{
  "bias": "none",
  "max_seq_len": 2048,
  "doc_mask": true
}
Each number is 128 + 24 x the weight over its row's rms, rounded and kept within 0 to 255. Layers, rows and columns count from 0. Numbers have three digits each. The size before them is the row's rms in percent of the matrix's.

# v: layer 4 attention value, 1152x768, rms 0.0291, rows 191-255, columns 240-287
# o: layer 4 attention output (transposed), 1152x768, rms 0.0275, rows 191-254, columns 240-287
# q: layer 4 attention query, 1152x768, rms 0.0311, rows 192-255, columns 240-287
# k: layer 4 attention key, 1152x768, rms 0.031, rows 192-255, columns 240-287
v191 094:136141129160164128126133142142110111144126142120164133112137132133156144133103139120178135120138105145153148169153140131143102145138132124098122
o191 127:108127097118092142149098168135178132102098163140149069149132116082152149129131146164147153109113124093112168153148160125101133103094121093197157
q192 036:108120170168153095123166157114119124176114115106100152100159101144098153120187099195113123105110115125123171100077175113121131160139077137118110
k192 059:129135131136128115144117163132152093130151104092126133107094123123135129125140156165131100110163128095132124139105102158115150111116146100143140
q193 034:175144110078114160129097073095089115082124129085135106128119156108111142106131144112128146131132126137117114138128138136094116123105120162136163
k193 072:117121111094133132093156088116109144108088140158121143140142117114122147118123093110142158141089120137115126117156144099137117137124109138134123
q194 033:096155110121098103132142143145118148121137113143082138175177161134124156105123164108103111099135128129144149108121169126111135105125151093128118
k194 068:114149131159109129168109165126157120134173123092136135103099119125137112143138130163122098124169136121143138136103115155112164120129158105122133
q195 035:123120134147114111116147125111136112178108128155127118125132084055128152130132107131098094105079111154108183150098159113131185179163112163150142
k195 038:142104160161100102161115178118120120100131104084137155125116150149107142143141138168133093119164161114126088130124128150152133094138113110114133
q196 034:175114088137125148095184116118116094152124100091138112120103105108137105117140101115099132147112104108183123061095108128103113150076148105123152
k196 056:126123132091124140106145074123130103124087139159098152170160118138147113135133065107164141145058126136118142107170127110130146119120073120127119
q197 048:135146133101130185110167106119104145121140125136176121170131111106184152124097114177138110144105087139129166119147174158103144173149126104132112
k197 052:153155105178107077134119152166114137131172125093161108106115114131110139126149195152102140093184132110110103170071135168125105108160164147122126
q198 062:135132122133117113149139145147151131142138098127137146107129118130087114145108134097135100132161153085102076103178077116101103081055123133077118
k198 049:097125123087130126131164094135165107107130117131112080157135074137149094111139103131149171136159112116145163123100101097107150123170130095121129
q199 049:115150157147123125126167128130095125122109129133119096145149117103146124145134134163169074107093097130131157121128180116092156132128181137141143
k199 041:148176121163111104119100121179126138127179107128167121124103116130158119107126161167138141091168174158139118125077148151150122146178155160102127
q200 057:107138102150096110119112101128068130144136139146130116141159114113141124126126129158154095107094115138176160160101157087093118133168195134158144
k200 043:165148111114169154078124121145113168130120127090120145098129190170119129117110153137121117165153145108107097140127133135156116138153114134138088
q201 079:109152145172119108114141126125110127130125166122121092134126146134149127132140125119138112108097127174114160172080197136123147175180127140195127
k201 055:175106171115140162113100165111107156153073124132102175098149177114093159132125103110105117139082124122112103109134142158178142123081118150133137
q202 081:128102146074127149149114136151163117129102106166147174149115134136084111142139128125092136153148109099080075096140047121133120112095101107114130
k202 072:105173106143132095162139114127125114119162131095161080151115103114122101124143150141145129101216156104157158158096124091071128107142141121127126
q203 060:147145115083163130088132122119128123140159107112116184150133143089157110135130144159130133129087082096119100118206099102117099088120136114085141
k203 047:138179071148135108137101121170113172159137099073156111160131091124114124130151146125130145131163146127120110136116124109101082128138131103126111
q204 070:140118175128127125112162127102127130123193143078100119122094147166176128135125109125149088118137116138156110130117147137113138156176121149113096
k204 069:138084130125103138148132132117169143129086128111113130127140122143116139141159087092096134121079132165107139078138153146132087142121120093111146
q205 083:163159134161138136128100131099094134138163157100139100107139109130176146138138181139159149107121148160122170169123167164123118150136120151137113
k205 095:119117144110110139103139126080136120126111153168136153099107159148124121120116134143122132159074118143128115101137117141143142156107130144145157
q206 076:142121166127124123156128156134141151130125135128186130142140109156197158126118125138117098080195159168147114109127161136109164103145140128117138
k206 086:154107166134112160075168101124128136144154128173117138111107125142135126126127166107150119184104121126068086170120089135123168113102119160150123
q207 084:117161134146119150136131147148150139135102144112137135140113099109096107131163131133147142105184126138134143110142179143142140138148139165137129
k207 086:119133131141121123117119161141153110110121112138095140170104144103109134170122141107141150136157126139166094152130119147122185059101159098117151
q208 104:137162122103140132151123150138141138166113115149122149163107175122085121142115133120146127132121101109100109098098135160137127105144136114155110
k208 111:120098099089166121173157171125132174130106107091144092084113089141116105144103107151132148144165115102177141083084156094130131097145135134106084
q209 115:156112119135129113131148109075108131106126146139139076108134140122140119105139108129145129122179179136083149138122145157117113098149149128116111
k209 112:126084103147097100111137093123108152107112162101155114080107102100129128122156181130085139135203176140144124125143107160150149091159147140128118
q210 112:101086145107113133126138152118102084104125121121131134086130087144080115185085122155122127156148119179157159112145137158067114128158115091167147
k210 113:113101137156130113085117157149107106139172098122147155145104071101125129122118132160116119137117133128115131124111121156097131164152152136135106
q211 114:164183102133110119132124171115162156146106168135127121167113110128112122094147103133130122134084105111188118110137147119147104092105107105154113
k211 117:165139123163149144105166179124144100153090161164155136154138116153122090135141111139132134121142140131152131143125158159097153103113119116153136
q212 110:128101141154156131099150125140142065116150155163092106132129154112116135153148099120101065148118105109142132156138099150162086140123121108146116
k212 108:176155142121159133142163156142142075172183127141136085106126112140121093138155116128056111143092095110108148140132143156083135161143120128137095
q213 112:140161120098112126143112133131121123118079127208127149167082131138193151098161142130131116131178109105136128133121117134109153129122160122160099
k213 110:130123139149110131148158145158181149147126132154145142128122129121144139098141197120109158124148135133078104094132108122130125129123153115150109
q214 114:124096158130098112122098142149117130157173112132098133116104137118086095129153159079107119126122114142098106151105110120200114143099132097130126
k214 116:134112126129095113193117113107170161171140139157116109128146112097128124133120132092122148115120129138120142104117103152131106155126116100174115
q215 094:107169113145126131110111143129130114128106095117162113120104118146128131100145131127175166097168107142088115143089166100148156153104121170101167
k215 084:125146142142096160133134157137152096170107094135179116140103125157137113146169134116174133098141131146130101161137169121098160188094138155131134
q216 103:104092121137165103111112149088109122111105142121122084103117141106140134160117094139110128101092154119119156120093131149105085122158099132128136
k216 109:131121128117136092117136170093113130130123160147148115148111127050130108126122147125140099111125172109124120103091144147121112115165098106174113
q217 113:100117126151155060139142146146144130131148114098149100143144151173124136089145127127128160106153097121154119117124149133177141115132120128138104
k217 117:125136120164128124158073131164114122121129122132146114133119086163132117123143132138140173111178106130167132118122141122094157159091144127133135
q218 110:146118086128129131087132136143109107125137109130119125136177097127161088122124131151161112148077150099102104130133099117104119105159103116144107
k218 106:143137146183159121096155152122098137094143124116110128149174129132135115139148104138140087137129125102117117096146085144134117087134112139133130
q219 107:117116165136170106129124138120134133140172161064162097130119139150083112090164112117147145143119135145189125143134139111151095102152104110105134
k219 107:102146121143135195114141126111120083143147120181178116114099152142121107107144166122159137145117114115106160161132135112129155128137124141107123
q220 109:123114152150121106119103126101140113091166113124115069134173099127149084148095122115131158154123123128141105148112144119090122142155138147157158
k220 116:134112151137112106121130081111121104121121102126109095168120131095113147092139087130130120143140134175146107134127161128096106139127139115162132
q221 111:118145121114114063109145168118110161101180113118131152115112139136110146141068147162135131136124112132166118114160122139141119116132132103148145
k221 115:109127132109133141094141149099129145090170120162113124133136133140150119087089100127124121164071156101113118134153134127094129131108154118081157
q222 113:122111134142156104119113130143120076145114144115148152131136073133123089104159132150127157141140101097171093132142105105120151112150092118111142
k222 114:138118166174148116148071121123140092165130115115176133151128091118103122125158127141127184103111133151150138116136143085104132123158126128149124
q223 110:177171119110131099110127144134130100122131103114166119152123142106100145100117139100114065091133122085131095149128112094159158099091139132143142
k223 110:157116149161109119137130148126143134121130133119151109120085132111140122141129132114106143099146140122128171162126112123126111103114127131133119
q224 101:185122130138135103145148155123166087155126157130143141154171120150122156118156113126138131147148125105151128126122123150123117104138138116115118
k224 099:144068153126141138167148177149150105082115118150149109136101128092134185141138172170127092123152143132099157125100096138146122111121140095118137
q225 110:100122078140128130087117115082105131141114101126133121135114113137114131101109110117137160101145115100115105156147127101153146126101123152130109
k225 115:125135106136129133135095135060092124132132101137140116124108089122126099158133116126164119096139129139120126139147140109139131143133143145118114
q226 098:122109150099109128141152155156148121154154145157128134131095185163145118156144071120105104126117158125171167119076160186130098122149128128160105
k226 113:126153159090119138091154153116132122182124135159127146150119181124125090148141072125114137151069153108131154115083136177113096154121109125163138
q227 112:153145149110101142169128183152123155157138100152142121138121183130102125167105119106128167164091099102099133110077143146075148141128183108136090
k227 113:146138115130118139136149193135106157143119101124158112111122120103104163140115116137122117143119102137153139109097116108082126162128122131132138
q228 108:126122157134179077179132154161136087139155118117127148112132086139157103139189118124123096179116126124139114118177138103089118121147146126150164
k228 110:088167175132133110174135114143126098079158105127147097116148172143121121125121134086132069164093114100152137131159129081106082072108148121108133
q229 112:145130110132124118113119135138122149138127144163104151102105146109123121137140146155091126115182117135121142120181134174137150170097173165116123
k229 112:118115108115117103110092136158132141158132111147110135144082103148104102141168109140082150128118127180124153099111146141095101156091109119073126
q230 126:113132087130163191116134139128114081073118089113143116111130089140144155082160111129131133139181141116141116126127123129116072092169133088145129
k230 126:164113132156127163097156130109121115090122097124107078143138110137117143106138100170140150148117127140136126127139109124150156099162114125120111
q231 091:147078131158129098146147115137120143152117105101129127129136170152143160138118130126148188134153112175115152115063169134114130158159100153110132
k231 108:108094154118137145172121123159127132141066096161092146147128134153130154129110094119183147143128085127164110107116146124167099170090106120104155
q232 113:124087151116141137108162136107131115146141161076142149122140138131148110110128124147128178145106126145143142102121139106099070095153098131122171
k232 112:128095107151111126124141146111144087116112132088132149178117173138123111136149101140152121101114145095115135122119149128126114142135155117099143
q233 109:151151112145086100137128109086136116076112148167059113117163126161141126112153122176115095180160150136090115079158120104110128134098143113116096
k233 108:136127141165092094109135074147144121082126129118048137136121143132141121127169091122099107130198171161140087133136083154122099128092128102088140
q234 104:119138119130135156153112128172168120104113109112165144108124076120087124092114141125102203106130089122127112119093122060143122107129126092128106
k234 108:119165120138155166130125118134115127112157087150131105103158115131125143081108107116141132127113087141101127129152114084154149124100091115123140
q235 105:187123144132137133107104131118113158163167105129082099113113130145164151094158130147160149133136152092142097121144132149124139123119148142141113
k235 105:102117153120140144125121095071110195152122131139103112150112143151149178114154119162164109120125168139140129134133128145156114122118130130133134
q236 112:134065135143130096167114107129147137131143109177137119127121149128074114156113153110154144114127122140136109127128105131133154115118104160081186
k236 105:150086113124127150151127143131143149128149105171149118095071171118104124132103134075114119145086070159128116148161129117144149153079112108137121
q237 113:181147169148106161154146135118102115143176164183118114115074159125140163131157157115117159160121145149140124103153118079148101125120162104103119
k237 113:169095175152091145157181122097120120135165119145107089140073142125118199146147151105102092112149137141134174113100109125143084109127123120090143
q238 115:127107105103133104126116113116147118103111144127140133104115114126125132132149075169097121134097156069133120132120086102129098096184065158097116
k238 108:137140163112152125128133136056156076126131138135142091116152136112142104130116073142087139096136171095152121146158139125149122095171088113126147
q239 115:158149121112117065134151137132128185113167183147134101191165163135152147087093158105138143147088130116122117101113084146114120122141127120124086
k239 119:144102153151126128136159143125117128119106165169101125146079125107113134125098182105101151147125141162120114105091101129075117129116143105120129
q240 110:141103134151122122160108146120155108139082116110164127125085095113082162099178102120103143129194135156136121119150171081125126115144116144138154
k240 109:128097129147092124131126155096140112137122131156190121142082115144095188151123153110144097139163143145178185129129156110112133137141117123161126
q241 113:139110102106103122120113143197078128141151155120142131148107174115194156151131125126053098115096140102081125139107072107145115147135128143143119
k241 114:161083139094131097133152131103097128127117185128164101153160124106161181106088139116101146100128175108122115086133110108112092131162101124163136
q242 099:080143118087150115118116149113141132191156068134133148135136113139107070150100143165141198116100122098091091135159129121132127109100141122135149
k242 119:132148119155105096138131160135127134140193062075137116133129130120129095169127146158135142096158149092141125154124139115118119103120136119120146
q243 103:145060176095137147138160142125145090133096118127144126120114150142111139122107118133097127159154099130154166085131088128113135126119116118180162
k243 107:135099154132157146134131128157158124130195116085118090135109163108117130114120120120107118107130111104156131128106077131147108117091138138146155
q244 110:123150101129134099152139126120118163136120121099174141144143144100108162120054162148120198129128086117086138145095138102134123157096116147069121
k244 115:151141125155087143113126169165146111110127114107172163129125142150107147128073157141125126135115093120094112182152138124100110172063135114106195
q245 118:106098075128131100095096103098136142117136090089091174109114126151056168122141105133169152142145133138112128119110104124121122124127093129103113
k245 122:118119121095118129136098116097152141118121094151130147114149106149127158120122106147140119147085142103127137106144094114129148178186153116109122
q246 114:128149170142138122135152120107129095120162146127138107123124111138143177100110124139127175117174143115177159149081164087129108102174121100159062
k246 110:113116139141113142093162109131149131154157098150138124109136130192157135079134080191133136118172129101131138111109148173148112146163114142144114
q247 095:133099105128141082110129118100112170134095100096111144130140106089155129134148113120135136101117166126112154158136147202104133111136134168110177
k247 097:130090129122115110138131104139112160117090148111172157118139086120126134133156186107097156126125170135131121128145168146130133102141122123125150
q248 103:175106151123168111109097152148120107174139111083147167144174127110104106145134154138134102087114112126117110130117098161136166115150113155139154
k248 101:151088126094194119142110127157109157112124107081135134165125138119135152133141146158166103093120134137141122138094106114160120085146107142120126
q249 108:144130192135136134109143119119139108109100199127107089115127149118114127119133124140092122114138167160165147115137102120108143104170146121148121
k249 109:116110139080147116102145123146113107156113178127115131156092148103116117128175110102088069102162155146100127133043121144161141114140123110132105
q250 113:147095172146164139139129130094169086167135183127146103107113132138128161127124133133147140097140150147125158124086131119125120144114131134133135
k250 111:100085101114136155136146145124117165152155144152164122116074175090097126105143158155179107095070125130089145120103116109170123124097114160138103
q251 126:175127115111148111121086139160087158134133150115145139109123175150119115135167112127073124118128111130125118114113117180143142139089124149126114
k251 121:129135125087154139108092102138101118088085172146187156131099177121139150080129163127133119136127181107118100164111114143112141125110149133143116
q252 114:139135118136107101126142130141155132153165171129120113135136158114140084135169114135117181117119099109099133149136124187135071146151095147109097
k252 112:111102088134107098134121152135111112153114146119134128138133130161125121120115098187119134106190124155155152098114143147127098128131122133149118
q253 116:158130149141134158136179133090127126114157111166110137106121125127121154115088139147161091120109156113136141124129117130113140116170110137142128
k253 114:145119097135116118121157149106147158099129103133111116115106148154127142146111179151123049149142131116140166082106100144135117097181103122135108
q254 107:119186119112130090188116141104116147172137185171124136185120162093163157165082143121110144096146100114132141162085158157133124162131168150113093
k254 112:105109114101138102146137151091144132169111140151123139125096147128104122126081158134154130116116098134141108116096166122120099108094100137159090
q255 111:142133106120138137136129146140069135146096097113163146117091127132066113153129120100117147118144151137157108136109112067080157098159107113089166
k255 112:145138136132153157106180206131110111158148098140185118117084101137136111178147137076107131131152118110116148167102158116132152122147111167092141
v192 094:120137141135094109126098155129103151141137125199089134131146166118156114097122134125187127107139114111114096103086156146149138140100148136138156
o192 129:052114096143108147168106144144150147137107099139107161122106113104131083143081111080130099140164148099101084149143132127138138127146130098142139
v193 091:099094178128124084156118129164181140137150147130111120132096096114170173133088099089115146126150097096100130098133116108170091140097146137122171
o193 126:091176126102143138101176141123109143125121183133073126135076094146103099144153127145110093105147155117157120147150112142120125145090162130137130
v194 102:146165147146129122151165124119124105126133158166092142098167151115138134117099133139108159155104138109136093121120124177148159111149134139102151
o194 120:095149152090109093098125109133107121118143096124152152163112104113110134150108092134109103116125087140096183135163157168182120123148132161113147
v195 094:122080099110134111134159142109098132171132109144120143083135122110113127100123132163154109128074095132128107055090141107137170116116136131135117
o195 130:186149089136122115121168090158106081110171153154103084102172119151138108125143080150127085177073131111130119104112136100115158136135081125102131
v196 102:107114117132096115134190142100163148120123123123131135127105117110122157121141140116163075126134152133134103118109117127182134101145087122112116
o196 130:083132130124124103135147141103118112123103130131135145148140096113142125114140072144125108138136110075153169178117142137144111094101115130156139
v197 091:162135113113159128151122145113119158082113140160113121177138117110105142088148130125141140122132151095140136146124101120079118138104132106170134
o197 127:128153167127153153101138098143152135094091117117073112107152089102145130140137169122119166091108146093112120142156153137143101115108131116079133
v198 099:128152160144108140161112099133070112138128149140132098105219105124157122109086171084169133100152149134167135084121127136135118111174085152132113
o198 125:133175126145150118130132130125185120121127112186132106103168158120131115150140171109127121115145174151150088123144162114091116145115138111127175
v199 085:157123177163131141139135115111191141072143154135146128086107120134123136149110104110099104123120103144175130131127132076169091136146178129136145
o199 124:137121148138118141107155134146131119129137076142129166161096164108144101105125109083103102075120157131131139122135133113144178168141163161118112
v200 096:143110118103143172080131108111098149114117148149149142116164121127140145157142124144069126139133109145103103135176128141130152120121082140113145
o200 128:111149161145125092113141109118089152102142107123122091161144085139089169123113120147068136089084116121137110149146083138139116147099151137157165
v201 091:101123125145108085143115108161186081108119128108147151112114092139136123146173118113089115109128120137170104127136097079117178125118125149144123
o201 129:128145146099105127147088153151116131135134134146131139155122127092150150124133105084086092141140149084131133129126101109076152111184097137129157
v202 089:174109074130149128129171147079108141134124132139143120159131131159111148107145100113132161133125116159138100126145096117156150131075149118138121
o202 131:164103165130154102121139118129131142130157154092157137129197182137151146164105131134109134107106077120138123152114143164152107097147107078123131
v203 103:134152099151155162104180151066129141127122126118147119122165161134164152122132157132129118118121156130074144130115140107137177144152125148139080
o203 130:153083114103119118108128102113130114165135193102128101138112133123179126116156116135108138120142161155099150136085150125183140149163152100148075
v204 106:130140144165161124079146127133157155100146138118116136129150122093111125144112148145065079127144165154130140138137116128115170132148137136131124
o204 130:135124161115162154151138105144127127086131126095110135118159173123139140124120090120110113085175156101121124088096133090122126111151151118181134
v205 098:122123133174152079157162130125143121125139133127113150127145152132175187160119117096180103124146158119155122129162105133137105113122087134121135
o205 130:060129112114097145155116113091138156102108144110099147113142142128132165174121131102136149125134120165112148142196146117154080101157173139131107
v206 093:146093162115099079173104125140094111096107095123107103114139109113134126145074124127143112143125126135151137093147117142134121118162113097133139
o206 131:161108129158106122164148139119154147185110123112125112138113144118114124086106106135182108158124143144133129103141142143136067122133095127113135
v207 089:108104105110112143140123108132107153128133129163147125133116101152110145115149104112170134108142141133121168080151162109190118141100142136105171
o207 133:131146128154160126139171181102159150142100158162132130127098175136161167137131112113082154111123112127168177109142113149111110127103160127153109
v208 098:091150143173148091136105150091118111134132150147099124121172137124182150102161136135195112145144096119120103118100104127106120113177086136122123
o208 124:145116133125104108146124130121115084107151156096107156124093084145125126140130157118090142096163139093126133116118176147155095106124134145108157
v209 104:130097177094176125098161095102125103142130137139118131143150123134093158135145126088145135136128108131133159092118124143108161150140158136113140
o209 121:144157130135144158127143138119111118082104139135133124148141163159099143148109119129102155123140087123137171077157142138097151164109100085103146
v210 093:125101136152122178106118094105117145161150147171158155119126123144126084148171125110107167127099155135116141117148131114141126121085118110140111
o210 131:192137121156134131152103140111146158160167138148175105112094136130173135092096146167107145142147126129137122134143076104096157113183120133094143
v211 103:120088099205144099078144138129146135130167087165095120101122160130172136116133141156151111141115126116121124161142124176098184125148123138118138
o211 126:119158111147093107098131120087147120143152136190114106143119084100166148128180094106148152145096135117105138110143133146143111148142149147194143
v212 103:121146111141159120126137110148119126096160129083133091127149117140108133142113105087135132118126130136166164162115135120132078118094132138113117
o212 124:157133128113124110126169146117125168096161122135136102131100130124149137086140184118145165163116124130156127144153093114147104173134135146110108
v213 090:160104105088134146134166154114107137135119106101103131141087135141101091129149128114127154156121120130082129077145121139123128118115139130143128
o213 129:139079141151151111123110149119123095106117155155157146168133065137181155154145129155138134158130112143088117112209138092086139134133135134132119
v214 098:154145104116135123176131136186147107117137171115161120150128074120126147069113134104156153142130151112165114146110121124146096123116121109128069
o214 125:154148179106153159090106111115146101154110138137101128100127153179123135105154116140107114144120145156139175125136091136050092110145115108089112
v215 102:126168144163109113088127108113165089130134124160124121154110153130156166122135107146144119119103153149118157135134122132160134120123116155115112
o215 124:169142112093122127098125119141135115099110147180183132149092120102170120123147129155127105101074117167146132074130156157153155126105121132129132
v216 092:125110160143141116067143112151133153105121151155175136156087139107097144100115139111179139133110155094107116135084134164113069126094160131118108
o216 127:145087120168110123170116109120114133106121071140061101149110161128113141119142101098150167150147092120076120113121132122156129122178133104062146
v217 092:114113111161179101168164145151112114134131130098134136169170157127140143148166120081110073139132142133142106122093120131109107118159084141133110
o217 132:104156105090131115130138132129109098170104142121125161118141119109120143145132133099128134086133146143116107121147149122112090194143164120099131
v218 089:101106081131137098126137134116085149128082152136150115115088154144127154089093131127139119123093120131134127115115097135091146129118114125143108
o218 130:159128128104118142153148134153113150142108136159203132101117123164131092131095125108133133146151185111113123140128145192110133115135126159139143
v219 096:135139152176147094066117109168096111120122146098140121115152143136150149111115131157126106118135145117084130205111119150115125137111186149108095
o219 130:086159130111114142107126090147180118068140126128103106111145119123137094097135176160170125120126157113118088153138140146136115135122149124106127
v220 095:153122124145129119120135146135135128142102143132106126132124166152136147141133122155133134144109123162124127120111150152122101116119144123115114
o220 130:099107130131152093093170147136131150110108118108154158102114146137133123158134098124116128103110152141134076115095182115120102127128162116132116
v221 090:109141103118143118092157109145098163119142125128117146147118135139136144127092152071143098117116139155135137128125124099128099139134101140118104
o221 126:151134140107123132113125109144156092184148127120128175155123161167152130100145138118102133145150083115152109105133107150154092111169127107172158
v222 100:151154161137137062166183144158151145098153122114138103159127104137130103163127111104144116129154111155169121122081142152141072137121099141114134
o222 128:116087121113152123103166109114172084119108115146113142152152125135112123145173126116084117097112117122105133105194167137127103156152082144136128
v223 096:145171140134102127107120125117150076151123141126133105136172112131126087122124163138092103121142138122091130097144147130140179150149141114079168
o223 130:146109084124123086140122150124141160141132148134117111115150092126137116127133144122128163155148126109164108117175123112160166097069108131130135
v224 105:097140104155136131087130137130113117145111087141103141103126156126126130089167114174120165119131147099119104114138118121134173114149090132143131
o224 121:129136133126137134108107132139122115112117137121108135134110069188106132152132125180102116126095115115113143095145110081146164123172091140120123
v225 090:113146136113136137101162137110123131152125120176090145106153175133082110113110131158130125123121118136107120111110095148142146128106116111134124
o225 132:149098120113111090151165145168101098110153163167118155095106125074128140108121143133096132166099140177146181126151132095100096112137087115158089
v226 102:136184157187135148133100124098182095097184116119119123133110114130193135116096133135097117129150174152178134155158091160120141122138130138119082
o226 126:144107081146122155135099121125125122145104103158112139124105120169130133130119099101153130109134122165102142125139126131104142112094136110105113
v227 100:168172132105109188118126120112144101130142113145137142122151099114136098140111144084111179122149153144130139145149158108114118133128152121125180
o227 125:128187138150123108120151140127140128124139084156152133145119144118100154101114133123162159142128145117140114167165097162125150157124119111162124
v228 091:107165119107136129118091119176109115123113186180135146138105153133145164113149144124156112142143083116114104150123111118166142133110108128095147
o228 128:122161143175125124116075122134109109137128171128141113174086155158125134140115134141119111167154126108138136102134103117151094108134096100144133
v229 095:108136113147144159135161139081123123076118106135127157128127153137161176131114114154089093123144100105114086139158135112151158150130162151119124
o229 128:129121069126120119117168181129100091144135117184134135119161155095112123163175133130076121116125100143104144135154129129171123120104125118139138
v230 092:110123120078131136120111144186102119121132113130108115153164111134141123121118119151120141129121131122099165119121119132117117123142121138112146
o230 131:100135160099134100144133164177120142108100090134152132070107119115146102110151126090124114174149130100120123171137111116096144145147191084134124
v231 105:101123154111105115135121153122075106149139131157097118147136143144155143139117146157132134143121118134097087121095140111113153138138079149112156
o231 125:117125125094100102161154127113101105136153087127154166173105128115156136129121145165135127134129134093089115117139116090110170128105112133151154
v232 089:152145144119123130081140156120151153154154127141120118111131155144159121096105103143080171126152141127128114151136144116118126132143092123153131
o232 134:140127200140161128148069121139123153163099145136125105085099130091101116115143120160130116176131105153151119129122113161127073111121098113154146
v233 102:184138115049128135159074152120171170146116137100162126139153086124069125124139132123083175099091124129134164101183123107123083127102142133145136
o233 126:142115127118136157138150160109118159061141137122148091095120121104165144121134109129136143097185144124126131159111118143093092091133147114135115
v234 102:145175171148163112162144108156156151097120106081109124137109094131127129137101110102131172091150138092186136148111112105141090113111120114115146
o234 124:137149164150153139111153151148109156177115121155128139073135091081121093143107130107123165129127136149106161126130115134153137114155117135120164
v235 089:133102123174136160116123145110149155186145116167101118114171112120136150104132127117081146117107154136138115139106095128093140143148128150177104
o235 124:114131122142117126138105110098119122142088125094121109117124100194096103115096123135144136104179159154106127134157086141154160133136169108142160
v236 090:119124114096063098084135112096088161142106150108138142158160068127186143070067125147081114095102123095114114085112134136106117125107159116124138
o236 127:133137116178144111121114110159128157176110117116121128095095158105177152118109164151142117124105153113106084103124144106145136148107093125148167
v237 102:150124149123144131099186152103166125120121129123086135114137136127125115120161138141136112158132112115117096116157123152132152121135115113120142
o237 127:131165139109143126117175157154123169135111156096113136162110128158103122132091110109105128202156134146162111123143158081127084161114145142103127
v238 101:138144082153140078110113118107117112130144152162127130121064133098189139123135118124167120137138146155146143194121124177101165131124104115111114
o238 121:137113112098101132142146142124132125148143098079122141139079150096133099150159109143168114106137146148157141145101158154119132144161114123096152
v239 095:134151108107114135128097105144150154156096118144104105110087155165114121096127121140152150116129123131103087123137147162139132122097128113137117
o239 132:127105107145079108165143159144097140112111160139161131155180146177070117090137098128161129140127092118104097109183119138147097123112144124107129
v240 085:111114091150127144131165110176121109087155105139098129120131118161150125085121108138201136151136118135092097160142105120141171129142112153137111
o240 128:156150141166098107090168137096158124152141170156115108174086128193128092116111165127130091142123171116137131143196135119137148138146171146135102
v241 095:088118148091161156171134125159145139116138129146123131168124084105098122143149125066125113115143137149150138125117138088128082129127102123145166
o241 128:100134136157174164199132116135095135117150108140103138128133146171119122073153141139165098127109188178110149151122149070175117108121129122156141
v242 096:123163144153151105109111108140166115152151145121141114109149141099175148125184160130109154123138125147146128166123128116151141126136136122094103
o242 125:136130159121152103142135169150116152152174159105104150147151152137159116143137083132124172130127140107152090087156102131152118115160121149141120
v243 092:147187092133128144108152075091143140155142136120148131144150117156114163136167126148159148105163141139142170119105156144136143155144133148140094
o243 130:167173124083135125113118144180133153121147191135089119132143130107111133163115140126109103112101109129089151124130100135124111140099167156148121
v244 098:137147178100173129119117153126134163154134154092100137104118142125118132129155093125099185145106127131133102125122137129112155123110158148142112
o244 127:138120107112131132105125160150139119104169141087153130100161133117129129103165115149118120130132155189144129117123113106138133113094129135179119
v245 089:192127163131118103152106170125123129118125143145146125148120153107118110099135147112130103132144095110175174125141135157144131160107104139152123
o245 129:073152136128142089158098157055112080108119127108165104145136152106117137139125145149160080123150103154141124135162167174138142162135139152093164
v246 109:184130140138122120159118137157125123115166116101137137130112134137128081162088148082094153127141140159139135128173109114140097119089138124108127
o246 127:134119065078089124171123131153120081138140139103113116136142105166134153095141136155134103121167139143132116143151150147153152130161128126150149
v247 099:126134120106121122110051142149131117119119147141109130162162141107109105119101133074139125111118149153127107086115150111129129144113118114100114
o247 124:179167126118120131097177151156176131144162096116138117136184140109179106172100135112121075153116134096091026144128123117199109126124105125151093
v248 091:076109120121116046114113122133147082125142137145139148125114160155149128134125100094170071137139144129200088145153156142151176112149100123109133
o248 128:145082123131102093121169125173129103110186114096149127169148121135124108123106154142109135105133134119173171160153115124120158105118137137154118
v249 096:145111111132136124081130111141142153120145134116159127125137144144141140123072136134184119115106127163147110120140120111169117121128126133122095
o249 125:130160107102112112090103157127164187179138129102091148170108137159122139140133128109128110103165125156143154106133141119127128155135110131134102
v250 093:132113157146152122186128123157074089091140129104122136135111075144143120121125089112118190126124124149108173099130142143125125146091114138169110
o250 132:111131163154183116109172163151116084102133138154143121133100127113133153104127157144141149124119108099146140094107161142116162154079105116075113
v251 099:135152071132121137144147141154188110152160101111122107117152109114074119114127136076125138144160143141182162125138125113117108131109131128093126
o251 129:155158120114099175107125125151168130118095119150165102103170124138157139075135111115114150126123129113131137148094104088136147107139175139140117
v252 101:131110134124107133115140119122101134121088152164074137093135151154128134119159109182142063126103130131135111071083161098118109120115119111104156
o252 123:131095124136148154123151151165135114122107116133127100114171115131099130130122144126158111147169082079113128128090107171128148109150108152171112
v253 100:133131086082138145115119153112094098133092125182104119121137141138091146124180172122139149164125132132077111129130118114148192114109097123135092
o253 127:100150142099110072105140128135112144128072096137122133149090152131100152104125149125085130089146093097124079134134135133145167161154124127164130
v254 099:164132101152187094092170153136151167106151094130150134121097176111109139135132169192183096149137127155138100158133106147126193124139169138136086
o254 128:123196116155116137138093168147093130107165095109141147164107139131116131122163109157103148119126119164135160127149080114107105130146091101155135
v255 088:157130120162081101145120138156201171116125107132126138122093113143179134119091153125171132158117130148124109085100119074133134134105138122120119